Each number is 200 + 30 x the weight over its row's rms, rounded and kept within 0 to 999. Layers, rows and columns count from 0. The size before them is the row's rms in percent of the matrix's.

# down: layer 2 MLP down (transposed), 1344x512, rms 0.0226, rows 904-912, columns 0-127
# gate: layer 2 MLP gate, 1344x512, rms 0.0638, rows 905-912, columns 0-127
# up: layer 2 MLP up, 1344x512, rms 0.0658, rows 905-912, columns 0-127
down904,092,197,152,185,186,216,245,179,184,188,186,177,186,213,218,209,191,234,209,204,176,266,216,170,173,252,179,202,207,201,219,183,170,196,189,178,238,267,194,203,152,207,171,181,187,236,230,209,225,266,221,206,237,178,169,196,178,221,191,159,181,212,242,143,175,222,218,205,187,203,224,155,197,189,207,223,236,231,188,254,198,175,190,257,189,194,206,210,214,193,214,219,206,217,186,233,160,189,174,237,181,226,193,235,215,212,179,157,186,171,198,200,223,221,188,254,250,185,198,218,219,234,260,184,202,180,170,198,192
gate905,106,261,230,136,168,271,226,206,194,223,142,212,161,235,204,190,222,234,213,186,218,189,189,182,218,183,194,230,177,243,237,183,203,210,147,218,182,214,188,186,151,215,183,208,210,169,222,165,194,220,212,230,210,169,230,197,189,195,176,148,233,199,190,211,202,261,178,207,202,159,249,244,168,177,214,255,199,192,179,209,187,157,241,189,209,212,207,212,248,192,223,179,156,194,231,204,225,190,188,160,242,205,159,217,220,244,231,252,149,171,174,168,256,160,220,216,133,187,187,138,178,218,158,253,233,234,226,154,207
up905,100,167,215,236,225,127,196,214,175,208,230,176,184,224,203,220,174,194,197,186,188,213,230,216,197,177,191,155,223,200,229,167,237,228,194,259,244,172,204,167,238,149,203,184,210,222,204,146,180,177,147,225,248,167,171,247,175,161,178,210,141,215,174,192,202,193,203,226,194,193,195,200,234,171,184,239,145,174,135,191,191,196,221,199,185,176,253,194,264,199,171,201,261,198,220,181,149,172,206,187,247,193,214,155,193,226,226,194,241,218,233,193,122,164,167,179,230,264,222,260,187,195,196,206,189,192,219,156,223
down905,098,184,236,129,212,187,186,158,262,208,230,177,142,194,184,157,287,230,196,182,227,233,235,175,133,173,196,157,205,224,222,190,196,239,153,171,208,240,173,192,138,143,203,213,247,216,160,221,162,190,202,206,157,205,188,181,223,208,218,191,223,199,244,257,188,206,239,251,174,203,234,218,215,210,175,203,190,169,194,250,198,135,279,204,201,228,135,199,227,176,234,201,125,161,213,200,264,123,233,208,255,203,193,213,227,202,241,214,187,202,218,218,232,148,214,203,274,212,173,199,184,207,214,254,237,231,235,186,168
gate906,096,272,220,211,220,218,173,222,196,189,248,235,164,190,159,211,186,210,200,195,200,187,220,212,201,205,206,219,182,225,209,177,198,183,194,186,191,196,220,174,227,194,154,182,195,251,185,220,215,182,192,210,169,191,241,161,239,211,164,202,187,174,247,168,213,236,178,196,161,194,216,205,195,250,243,165,189,199,186,215,221,194,167,205,211,257,166,193,151,182,175,205,243,253,191,222,171,139,224,184,189,234,255,186,188,230,209,264,228,229,187,182,235,196,226,204,220,146,169,226,201,230,192,189,178,165,146,216,175
up906,093,215,186,150,178,189,235,151,232,183,206,173,190,184,220,238,152,196,211,194,210,159,159,108,208,217,120,212,227,222,202,206,198,157,172,216,227,209,231,167,206,192,196,229,207,226,203,217,139,234,221,153,193,210,238,175,214,154,207,230,223,228,185,264,159,207,180,225,223,255,224,232,223,210,229,219,199,242,199,146,190,151,202,144,199,218,200,215,192,224,201,178,203,195,183,219,219,195,188,166,205,166,198,202,244,168,207,201,165,206,184,185,194,232,244,178,213,182,232,192,194,119,187,199,161,136,187,236,199
down906,092,197,173,211,183,154,194,188,194,158,222,185,240,212,233,220,188,180,158,213,148,226,149,229,185,209,218,185,223,183,197,198,250,248,210,198,251,218,174,214,211,180,197,202,241,166,220,175,182,203,158,172,214,175,168,221,176,236,184,158,200,203,184,131,212,187,252,170,219,169,223,164,222,247,160,173,206,228,212,191,211,228,219,195,192,230,161,220,200,211,183,169,192,234,234,202,246,242,205,213,195,176,145,197,186,210,202,158,247,160,202,146,194,144,191,212,231,184,192,182,201,234,180,228,170,252,216,189,267
gate907,094,214,226,228,187,194,224,210,211,165,205,244,84,169,211,216,188,185,221,231,216,197,220,138,164,219,243,196,189,205,210,179,120,194,146,191,158,204,146,238,206,245,189,217,235,168,158,203,187,180,208,188,221,208,205,223,219,152,242,191,200,173,196,191,162,150,204,164,198,256,204,177,198,180,185,149,184,202,216,212,185,183,191,146,221,189,179,207,223,141,233,162,174,187,204,158,192,207,215,170,254,238,251,180,197,246,153,201,224,182,173,166,187,191,199,169,206,199,212,252,194,200,205,233,235,178,224,237,214
up907,093,233,135,211,243,176,250,221,183,281,149,209,178,213,217,260,226,236,197,217,233,174,226,217,222,162,208,214,165,188,166,208,138,211,182,204,187,176,178,214,179,220,217,211,206,256,186,147,172,216,188,245,216,245,204,187,199,205,220,112,282,234,185,184,165,225,150,214,206,181,205,160,186,150,207,246,189,220,211,181,230,199,189,217,235,175,204,206,203,167,165,212,146,234,166,210,152,209,195,218,185,237,215,184,243,204,199,202,206,226,183,235,158,225,157,195,196,191,237,220,217,255,182,199,188,183,223,159,252
down907,091,171,146,199,207,237,152,254,190,226,184,234,191,125,240,165,251,195,210,208,211,187,180,214,203,219,165,230,196,206,210,198,179,135,228,241,184,216,193,183,210,200,145,161,234,187,206,179,223,214,226,217,159,203,227,186,186,213,162,173,174,194,154,212,184,180,203,208,235,172,174,240,199,188,202,161,245,183,262,187,186,223,217,290,188,183,245,210,257,174,148,147,164,215,169,188,210,149,138,216,200,205,206,217,196,217,224,180,232,211,182,216,236,188,231,283,183,279,237,197,127,243,202,149,191,180,209,225,175
gate908,100,227,236,228,121,199,178,221,176,201,210,206,201,152,217,185,115,225,228,208,236,198,190,245,249,208,157,201,196,211,265,192,156,209,166,234,204,194,221,178,154,200,168,203,144,187,151,201,220,212,199,189,124,200,188,254,190,209,168,265,204,195,184,187,228,227,184,187,188,221,247,182,179,180,232,182,187,178,184,147,247,202,253,236,176,242,255,258,213,185,199,205,167,252,201,155,164,195,227,230,224,213,275,197,202,226,237,224,262,153,181,180,235,159,225,176,211,208,223,172,199,226,207,184,228,198,205,191,201
up908,102,184,150,181,140,217,177,162,240,151,178,226,213,172,224,221,194,241,199,236,193,193,153,174,203,150,132,214,178,215,218,169,188,237,208,192,235,242,192,186,230,181,199,169,151,214,229,202,215,241,198,194,161,214,179,162,237,158,181,219,211,224,201,201,199,250,237,164,187,210,225,163,263,176,140,156,162,222,241,228,192,207,259,223,155,164,141,198,224,163,181,206,189,202,227,215,208,197,245,185,221,267,204,173,209,170,200,184,236,190,146,228,224,215,174,206,242,201,236,133,206,177,192,262,186,185,180,203,178
down908,100,229,204,182,149,118,196,186,211,152,182,199,215,207,171,187,175,201,190,189,196,267,210,156,148,148,210,206,193,241,179,182,211,199,230,198,252,189,204,159,208,218,242,205,237,227,195,157,244,180,173,230,172,205,231,186,230,182,224,235,238,161,186,169,189,249,213,227,238,222,176,201,193,140,196,200,222,209,170,177,201,147,195,190,154,165,154,144,196,220,218,158,214,224,259,210,160,190,153,199,231,248,190,208,178,207,208,238,211,209,224,244,213,202,202,201,156,213,171,173,198,212,184,209,221,231,161,260,222
gate909,095,208,234,189,231,216,165,220,238,273,197,204,265,180,205,163,239,233,242,203,275,204,217,220,237,196,202,208,231,213,176,137,199,158,146,210,158,247,213,166,170,153,167,234,211,183,184,182,142,192,212,188,151,173,229,207,202,189,168,177,102,204,209,202,179,194,186,242,195,168,210,148,227,160,91,127,203,173,209,161,206,170,155,240,212,196,198,224,228,192,211,178,219,216,238,185,182,246,218,192,161,208,266,217,148,168,217,192,262,155,181,185,186,168,196,221,206,208,221,170,223,208,173,169,257,231,247,239,266
up909,096,198,193,196,197,166,183,225,179,232,207,170,194,205,164,185,254,245,197,198,246,200,211,125,234,193,240,187,236,198,148,231,176,164,237,230,198,282,190,251,206,192,272,181,221,245,174,193,206,186,201,205,188,247,170,213,154,228,202,209,158,198,219,191,219,211,173,187,209,217,210,151,187,224,180,212,213,209,156,221,183,197,198,214,171,217,192,210,168,178,250,158,208,171,204,198,239,207,223,196,145,209,224,251,143,240,142,199,208,191,167,199,179,214,243,201,203,191,207,200,211,188,186,184,130,191,216,225,226
down909,097,240,250,162,211,192,137,148,214,224,192,187,242,159,163,180,254,205,263,177,218,182,154,230,217,225,234,236,208,223,167,237,242,212,224,171,188,246,236,192,243,173,203,237,246,214,165,201,227,134,172,216,181,230,237,154,208,184,212,212,154,205,161,157,151,221,252,193,173,234,181,205,151,183,198,242,179,195,170,224,208,163,225,208,225,182,211,235,203,233,168,212,200,277,190,148,203,229,274,204,195,224,203,222,234,215,213,247,222,210,164,217,163,194,245,199,188,225,167,169,194,219,215,278,204,183,256,252,225
gate910,103,201,206,180,200,253,221,179,230,236,164,178,254,195,192,213,199,190,197,185,177,228,194,235,205,216,166,166,185,198,112,199,232,231,244,195,142,218,197,103,218,197,219,171,192,188,212,188,170,222,226,170,213,185,177,220,161,208,160,204,186,215,207,201,211,169,177,201,249,256,204,211,225,184,181,221,230,212,208,210,239,242,169,206,207,235,224,219,242,176,199,169,167,180,156,164,213,190,215,157,237,227,208,231,171,227,218,153,223,211,186,182,217,164,208,185,200,183,197,191,195,199,169,165,200,217,181,246,203
up910,099,164,175,195,161,218,243,179,207,154,214,230,234,200,229,179,147,237,173,195,180,196,218,91,127,231,265,186,135,216,250,249,184,175,196,251,155,192,192,201,147,169,197,188,203,152,194,194,246,240,139,222,179,178,224,205,163,125,205,198,206,214,197,201,188,166,230,237,209,200,190,249,225,165,189,201,204,228,239,182,230,179,187,243,183,198,160,198,170,198,135,210,160,229,162,179,203,238,200,224,189,180,228,229,168,218,195,156,197,213,138,152,253,185,218,194,180,215,152,167,193,266,238,200,116,162,219,193,163
down910,103,223,158,192,220,210,224,211,167,218,156,183,253,198,204,188,162,160,199,210,258,253,179,147,251,258,134,203,186,207,220,205,194,183,235,221,174,198,215,224,194,185,183,220,176,208,199,183,198,219,248,175,204,185,246,203,221,152,189,162,191,208,162,198,191,198,211,208,204,166,172,166,170,193,171,174,264,195,210,194,193,242,140,242,160,212,262,172,191,189,222,212,162,207,157,161,198,185,156,151,211,201,224,204,237,206,176,145,213,209,161,183,249,225,175,196,211,233,217,227,238,232,178,177,196,208,190,177,219
gate911,103,221,225,219,173,167,190,205,224,203,195,225,223,167,155,226,196,182,225,173,183,180,231,191,232,222,186,199,237,160,196,243,144,208,176,199,241,208,196,139,185,229,194,233,229,184,169,211,209,192,193,212,136,173,195,187,209,195,196,174,209,192,210,145,168,204,179,181,212,209,277,192,261,189,249,264,151,221,211,208,168,152,133,222,187,237,187,214,218,165,198,247,165,207,162,198,229,192,159,213,179,195,224,168,263,253,227,191,219,171,142,179,222,207,203,222,192,216,223,234,152,232,227,148,139,211,246,234,195
up911,103,219,224,205,140,222,232,220,154,210,187,198,196,209,226,248,193,154,203,163,232,197,210,231,179,209,225,179,209,174,165,150,192,199,180,284,242,212,226,161,231,175,230,218,204,170,220,135,194,199,183,260,258,173,184,180,231,183,196,208,221,189,165,175,188,240,215,197,183,207,219,216,182,179,194,200,226,196,224,178,185,251,231,178,223,185,205,197,174,205,214,208,189,219,194,203,205,242,215,211,149,218,215,180,173,201,248,162,176,207,176,194,185,212,213,213,185,184,166,196,245,195,228,177,177,229,230,166,197
down911,107,207,217,182,138,267,195,239,170,206,199,237,166,189,184,184,176,104,192,211,258,214,200,181,170,225,254,137,175,209,160,160,128,213,203,204,201,247,244,207,186,195,224,178,195,181,238,199,244,189,225,195,191,166,203,201,212,198,271,155,209,194,205,155,248,206,158,152,198,193,196,211,190,145,219,156,225,182,197,207,161,199,230,188,226,269,214,179,200,260,227,204,227,225,220,268,207,203,248,211,237,156,218,154,169,203,241,221,218,204,232,185,210,207,238,189,158,198,225,227,209,187,221,175,204,180,223,213,205
gate912,117,213,175,248,178,250,162,229,184,226,226,230,173,197,224,175,161,211,175,232,232,234,252,188,238,195,195,194,221,280,209,223,193,255,238,220,220,151,256,174,166,236,184,167,214,186,266,186,211,160,169,177,210,156,168,200,223,178,165,213,203,234,243,251,189,207,172,225,220,145,177,230,217,201,246,250,238,263,166,258,238,173,219,191,197,226,210,234,185,119,247,216,186,151,200,156,115,153,220,221,169,183,239,197,246,176,188,189,115,222,166,187,189,198,214,177,185,163,160,172,158,223,181,253,124,197,148,170,195
up912,109,187,157,205,199,210,263,226,209,207,173,155,214,252,264,130,216,225,213,151,271,187,219,215,197,207,257,212,185,172,223,247,172,155,247,250,197,215,209,185,186,199,186,133,198,206,199,201,180,219,195,171,215,205,154,214,200,215,208,223,208,167,215,225,175,196,157,210,221,243,168,198,158,228,211,186,183,228,182,171,199,159,198,197,171,182,260,161,189,182,194,198,211,188,190,156,209,217,103,215,203,208,178,220,146,146,166,216,210,189,180,111,167,260,185,179,245,197,242,261,166,222,238,227,194,223,172,167,248
down912,106,256,203,195,235,163,155,212,204,229,173,248,202,145,168,226,186,96,154,205,156,175,207,231,179,223,160,191,193,187,201,239,252,174,256,234,216,187,176,179,213,214,256,218,184,189,101,207,179,124,229,201,126,208,179,195,182,203,210,190,225,209,193,197,211,174,188,134,174,164,215,208,231,166,171,221,247,227,187,197,181,145,208,224,190,171,205,210,242,206,213,190,223,217,211,187,166,217,196,177,230,249,178,184,225,220,189,144,214,208,193,216,215,155,202,168,199,212,244,158,206,248,192,163,223,254,242,224,174